config.yaml
vocab_size: 4096
norm: "rmsnorm"
bias: "qkv"
init: "normal"
init_std_up: 0.0351
beta1: 0.95
max_seq_len: 512
Each number is 128 + 32 x the weight over its row's rms, rounded and kept within 0 to 255. Layers, rows and columns count from 0. Numbers have three digits each. The size before them is the row's rms in percent of the matrix's.

# layer 4 attention value, 192x192, rms 0.0609, rows 43-63, columns 0-63
101:146145095110112168102095149086103094170144135113175127157136151092109136119131092084165126078112115134055183100127121125123126074182105091119115165142136168111089111121125106053132150158150094
103:158116151156149148108119152168102106125174165124125138197109136133082155082151104117166119121126125097119146070063190148114150144185193088081085123108059146140143136112157113116139117140128104
093:179081095115158080143068111114165107117134122136163114125152148155106126136147108119115129107107116154111085224126053130121140117103114139103131108190118150115157149144137170173117098138128158
096:115109119118150158142134083133159103125134119138164199109114166148151120149139140071158147125151163115095136118137088132090166127129152117123091187131109116151114085116171147159103151123127185
091:113103124131162212118192143133131150093169149140118090151136158068119144120082142133194097069112089119117183086150171132163102076111145101143129085114119106132166139140158116134111144113111128
100:112133168117084173095171172170143181101097185116149124145178129154117160080078130126093088064087086083081107187167125114164108115146125115114135144105129093129108119159164071175157144078121080
098:164113119107148106098030175193098165084160153082194155110121129138173118147123176136075126102136139149085172157113207152149108130181128139113164117126180130115094166102147129119117114112107140
101:140130119135119109163125166121141088193111096110129115092222081147146154125158132118167137133163127157122130135169098145113141108156186120122163120123133090116110166140168147139117115098115145
095:100079120169099146153108136158159127118130081138166063130109146118134134123130094168119113050106138165138151101117077124075114178111123055122138130118115150105077068150149177121189144163102144
101:127163127146144103132110139123123116127101142148099118124159154160180127139062144093133149142158167068117099118073088201095160082088059166144102115182112094149102142074019116149133163129093113
111:108176116167150171172141110146104104134212110102131137100170157131131145120126092162076142140110157154170149101149115136037134131157155065147065107103147140162151131152208075152169103092153096
108:177144155082101186148186193165094143127129175101098145129137124130092088141142095133142151154144133108134135128159096168134131088163125104122155114106166136104146112098134153112107096175144146
105:135097149172130110067115080074064093126139137142177122135102130157179161167098130181173122123099150124063175093080095137162112162141167096113133125138105080113127151128130157108099129113114130
103:160127136139129159150103138098146140099176159123089114179182149181106130132086159126072104112134119159089113148132150166112145108124149104086119153137116151162140172175157026139089111079116079
109:200098117171113161150130107087127123153126199106088122132124151098119170124071137142146157033119095095160179109136052152104107165092132119100131139171109101104101124099094125120087131136119133
113:165151170166118064153113154096129178171136134108170076172155091164131190095169124180102098096119140222144123093124160123133136113080140101159121119103103154100150145185135150127010158091131159
100:139147119144139141133144107179115094144071127124115198086158115146097132130075093041130180150130134187129111082104175123147122126146154146098106098152114155079192118092111113122173079132099066
101:044143123087147136090132165127154146086121140112086139067108111154212115102123101134123098157140078119097122131128110132176109129113136134092144087089109112144125100094154045130172139178112162
096:172135174107144095099179058165150155133089134112110165139162172117145140146125174089216158176199113136160138101113056106179102143102124127058100130131133109152146081143161119125153192116124110
103:145062125118099082137125117089137143088131146147075093158131173105185111107116160133097170118148094091146119114138133173119150040105067131118090159099127208072106108122165106104072142115110119
096:129113151134118153116137139074142091099175120126151114110110138117156125167158123049139092186172130134089096134158115066093132128166113084154158130196100094149050060098160139110149170177106179
# layer 4 attention output (transposed), 192x192, rms 0.0814, rows 43-63, columns 0-63
103:129073084093114194101120163109105120165147117114169131125086142121137117142137141089149118068070087128054143122179120125124108121138128084106132131140102105137105128140098096069101163158131106
103:141125170155170139115151146154081156111146128179139152187159146165106175119128112147144130123113130107106124106130209148128136118147165128102090130105064177146143108092158110086156083124160113
098:136087087116166055152089109113143125131127152143149112099110131141086138145157100140089134127125102140087096185126066165144139127125057125133102130197117131116145152175132159146108111123144196
098:087140139114174163119142084145130136125112110144144116133178163128140116150123118086075151126114170091082165140110075089110178156134102087113069167210122113095094106140189205155101159132139122
087:151105098161146189108208152118154146087144168155134173147126164108144161084119079134169108075117124093125146111161134122152118132131180077101199083094122160141127153156159139102125121138111099
101:126123157131119190090147159155160161095072192077166079124128142137129158134085121117135068082132093085099087136096144105177136097142141146118114131090164110149138087152142091175100157060127136
099:162130076109140124105083183130092126100141149072132138114086152155153105200119150171109105132152158176086106128068184182140122066188140124160153154134194088137117129130157090134117128117094161
102:160134139110163128162128155116121166139129041114144131081157073150122159165191184137125100123142094162094160093185120127124112074130104158113108102129152123135111170152163145120114134049112154
093:101102119166104160168076100179139139096140094101143105170127124167104110089108089198110109115122169120212153118125066101089139136110134036116139110098137128074092116150136157110135125220133078
103:102109081128115133133126094096127156128157090146121124113106177141084109140075080096144145124142159107088114112095104186159115137166111163148099107169103084129146168100057112119119176120099142
109:120172075163150199158091110132140138120162107030141137108169115110124097131103094187088124116093152169137122106129118154091165131127124101102095102063161122152145135166158115108139146119142089
109:162117135102125156178201217159117201122160169130117119138122147112122112163124125133170164116111095076123100095148127154125088072132124108107131123160144142137139114103147158120091103177147154
104:111091182175122099084115083080103100110122107136175138145129118136173155109079138205156107229147147156066141084138099159142141160123112083121117144118093129092117158115108149114140127137113126
098:176114153134147181136104194105141083056164163107105104145187163135161107152119085123103121148156135137127105114114161151134166140150122159075110117184108121154156132155157085171126118046100085
107:161111147161123190149157086112118133126090187099121118119073132116108144117091097152130169082139084111138177106131084165105153179115154101129096126139127100108097121098144116079072128149137145
108:177143167160133088144109145113156162134140115116141090197093067123099169112159148189126112117122117231133116093130174152139148121079109127172119121130127142135209149197161136110039111108141126
101:143162112111117174181173107188104159130057156142145181107202153135071126109098099052146176155169116175118096145150165142126054092150139124162107103183105143126140120094090113085135097124087098
101:086106142128122153098093183121124210082116130097130168054130126157214120085133101117135102122125099136114123130166078098146129121125155142098196099103130135139111109119134102143118138177135154
096:139173181102142079115209043146146135132096117156097169149144181117140078130102149074151188156173125120150144110112063109142126138108186089107073130160141098098097060176158123088134173145119106
103:102078063098123095169159118101135105110136134175107113163097200128152134095113176108129177131128089119138128135156164154131143057112111129123068148112119116103146099131195074124097134081116101
101:150088129116113126096139135073124124138152128130147083145096156093152126134110139075129123193177090145107135138113098027104125179141105084142212120230100101111077096123185169115142166173140117
# layer 4 attention query, 192x192, rms 0.0737, rows 64-92, columns 0-63
210:128106157149100112105130090139184139093172136070147112179105085136140081127127095195111162132153104131105117118122086166161190148170134135180078127161093102112105158184153122066110171139138155
106:122160123128118153183095196151134130137097111228149119081163198128163137186112133159144151170107133092184164092163117095134080105138092125164192098106098163144166117076107145174140109113155099
092:156084148167092112086129103166173102083106088085152122157068131154120095084145142142127165108076103169084095087138088174149185171129154138159058162131160093061115124109162101046060123135171127
085:174151139110147121069116137158125157172158163142105110149186140115142138158120161169173124168164215122145167168091080090082104108144127149143170057131100183143130128138130147212186167113151145
109:094066147162149134133187109090125119076124128090158106128086109148112105114127145122101157111106056141081068117148088171184159144114140122135068204137163058100110118157128109084074121133152120
073:113091140156112132167110129091100155098117103075163135139103118127086138115120077108111152138154078155137048149120096129165161127105062117109087139106166091095111119126116094075110109141144126
093:181191111103133108158118145143111123161145129179091170102170136134151148123130121105185072166132202095150215123074128106057105130113134138116193047097123153122122147087123160193164152138101094
075:112176154130170116146139159073140166128078105168114134103126150097185128128136185147132128153097124090144203129153171110126109185121088157122171125137121132209146120099127142177141130108117063
083:116069148162127121141150139147149116091125129133143126147120138158156093136172214115122135115148123082097101160170158129116159110061114138168094102154180119111089132154142133113089118135089132
096:100111115118206119180192068180147103140158107128118106141120103099130074084145130125179150117144115119095171158091148116128157154075134175145145134142090160089144137181189178086120174164138115
078:084171160071056152128121205081095145125099091145168102176144147095130182167053098187102157159192126105137090125110128121169125129113168078124130092104131168078166146090129169119149108110124171
090:158091086200133183211160075150148122103148138116127146086098098063094105125126137110141160125116115149125147108092114141080187170143158133133180179188093142144130087149144101141165102171140114
089:141128170089149138080150185087064156163138153082098141182140155113107120163150133193088141169135150066153152108189113123096091055156097103128173107146163102131155138128124206117134126056157141
074:126146132129128143147143100130178141112123168135178129166084125155078186169156070118099152109135066104089201162121090102079134041150108070133099145147129084132156097117160116111131096089099125
081:152129120114145095058158118179153098150136072072090097101106149105131133055138132144101153158085138192120174113168102115132111175174066148126097125131145092075136138197128174114139103136108192
077:141129160150102142098111077196094112137122129117148110205109101154127153160154159202122200133089126066082195113114152133170107140175133165162170101155161092115067225124077123182166083136124114
196:135101123155086121103117092120157133104154141064160140170069055149119109113133091158107160114161108148095124122113099182163185153176156141156074143149110113109105156184149101070087161145132142
191:131096137125084114097142102115148143083144121074137141162098052158105132088160108141116135107149119165086120158105105206138173154166168122145060164153135137103102139174157112061090148171109167
143:130184109094139167152129147144103131192120132171111128091161175092143135148108157106143084140113150081144155104129147058112096099096100125087190112109158156162141102055129146162167103114140119
074:135167103086141114120110164150087136136167161144035099142125115139146137065086122186147154164163126166114149143194157172126073173143124111151179115107152175113153134163149089098166147121095140
077:130115155132165182144081089119121091143123080154159073144121149075079157173120187063159120137132127145118131060117107067088115122104145166127160074089130133126148161078161149099078153162157107
088:118115134135139144152203098108145110094155099101153112128078102104128089118134146113104148097071096107095103108127143178182169148124107116130065192133150045139113082133126099038052119166111146
070:160120118139086099098100163151167140098123205097106139179099162164137203090102107165118130136174123139140086151150111158124159107174196135097133092144127139203140101108181064096168104099142213
094:100151146069116133158116172142050153172089113130105114123194146104093117163141106133121123152140156140185128146165099100164127097097126163130154117075129172143170117101092106149185095035180095
083:164132123192165122182132139142111093149067112128124091125188144086106092158123100101147083137052098130090102131123154082216109104159140148108137172099087057100092120123117127153116149124088137
087:147109136140164151106076198109102136102093157169159096132101178117168132169167159138127090112102083114202104136165077109120125076142146088079164124122170111137234082079098108170110173107172076
085:123124089131092090157162113176178081101129132156107165134117126130102089090153166133153114119108089157073115143129113163177138095154161189088125178157046089142133055167139126081151096152128038
093:096104115102103165138137099138092126127161109102154102115203076104189114139131123121114115108126115117090168117138177165151182109150158134195154130176116081140042152147127111119118131163148115
093:135171144124169146122087160124104139147111091138121142129101159169064120186117111097123102092106163099115100147139128112097036093051129124150158135102183128165156121132099137148128116143120160
# layer 4 attention key, 192x192, rms 0.0664, rows 64-92, columns 0-63
111:122161087155088141138158113159144119135136130139163155104104107155150132077181145067145090099095156170152040186208156140107114081090113108082084107114127121100133110090125127150107119188116147
087:206108094102153075085136098200109135112167156117124118123150084168146056097126116089148126119133148148123167111072139063056088100096118152117148102132116098114062092120166124133144210092132101
073:138161109169167145202132127102112095164163188103109134098156125118192174142155136163063131133095132127111102158151192137167111167142098155083097156081127134122144152124107128126192046144075135
085:197173107116112114134130133168132195101053098172121143092101168176144129087088101141147090142151119162155148103120121084074107118125164109211154138184145109113161116122133171106111169070141107
069:126146116138091127143095084090149095177159159089136095127133118158128206138113109105102113183105119099142125103123140125119094125139036158083048143101163131114089161118155088105160078164104119
081:068076082108104155114124129127131075091171139121134069140152081098140131144115153109107186130155141100067096119152119157179099121142132117100149111122131152113099174129148095115147101175152171
072:119127095100156108111131125164124145088049077161128170106121173149093104112095119144168141107142127139112150131126122113113137171124179118145189172133112164196140122089102169104097174105167133
089:187152116168091113162139122119163113163130167146113148132159152108138136133087096115095099120110145177166188128069121120110076105119146098134155115187089110154132119083121083143110110134097152
098:192122144108143101101130143096151202169173143126116126111091083136168125140123055141119103136100111119126160122086158158129174159164072150127084098140136140185107117134107117152161176184098099
110:135152112113191056113153136159118106126149142071106166135121041122141133091152103059159099108138117128130084143146115162099142159125126170182107196129134117153164121142120110170125187134094116
132:112156190114064154100087138139185176137095090147127123146161127113121111163105102179152063173124135155174190091121106101161086106092115102143209066050114114131119159125140164074179116112164149
117:076143085145141104174167106121096128124115150135151159122127098152132128101166057139096161101118103133135160173128215168122124130130068134079085196121131106154140122128149131129127106155119114
113:116071154086166173120142170130115116167107136133163198189079159139157080164148161128165113121091117119136149095082086134143128074110094095107114179150090139114118067178141152109131174111144153
096:106154099129114122115120096111132151147120098168153142153143111124107185146151154114186074129119143089136053139190061118117128168157141158079123160100045152116170186103156086140098070137090111
110:065091119161150081096109102173106164145180077018097114118157094117162148113144097084107127074108141122092125162143110118136154148089079137104143133129143149146115137148124103151137123150106158
104:120101111160165104141126094187099128137141128123131087118154080121146155148212062113162144126091113140118165162117169133083112110142176164162078091187128145098148116124138072139102137200137149
113:112134178077129124121096188105098143135151097167145152170099105059141155124079155183121154105166151162106144121080115151136217083168151120120167134168093171144116087154160137147194102115156209
103:148139126112084077117092141149156100137095153123161117167088161160107108073018135143138109142168174130182149119091129117146126112140112150148143079101152155116133139107123174139130181086168128
105:179130134118161137093179187181073159104182173105104095193157105181154112114137131212092087076168115116081121146062145090160133126117096127098119067135135155100077164152088152077126120127135179
088:097168160118093092110093176074136114153086127108131180086117132131055106157098125123115081133077177141187149113105067073139147154159092146091100112044174125120141157076151138144113134083072054
075:124107145113102095091169169111156170127177117160176139141125096127128118108106129191158181108161128145102177151074112164108123065096130108174109041140100130130122102139105199143101133159130104
066:145097117161146103152112085137137165209085174112131088128129100131148148099102045094095129197142106123135107084173157084117127172130078163088093085139184163059113138106135058111168136135101108
075:111114136139125199083117109069127128166114126188091170067091169122061140160150151084120123115092161088153113117186104134091096114127086088113078167080092112193092168140111122178101108152063085
086:083096143138173123105108059116205125108114104127091130105195167066117117147158150163071165131129102117091154139150098117141122111155131140120145103136123190092144060099185127146124095136171083
105:086100080117048092117118109179117173132111140095124102079120133157082075110182189075116058070139162149129089190100132113183114156146174101112146112069119128132096169095153070148149107116132190
104:107161110100079126082104088134207186127096161133149123156128106136119126117081115122176052095108110175153137125094071128127168112107127101080161092104126148120129147100145134128141176124156136
112:108154110143134135116109160133161125146127154113074147101170123035088122125050172138104154091132148164139133167134114103128066172103131144097116105186121116190111158122157103138164068112117173
117:109118101132183148181131090138097111152144098075088123145098076123116081104155070132223136181092096137071168116147165110135112101133127165055108155227174122080123093155105125101162093143120110
096:172173099155152102100113105133149176070049103147114101130080196128154131114117115113137131110113108176111176132115121089146116131171115126083164114027128186080158134142139123099154163132179100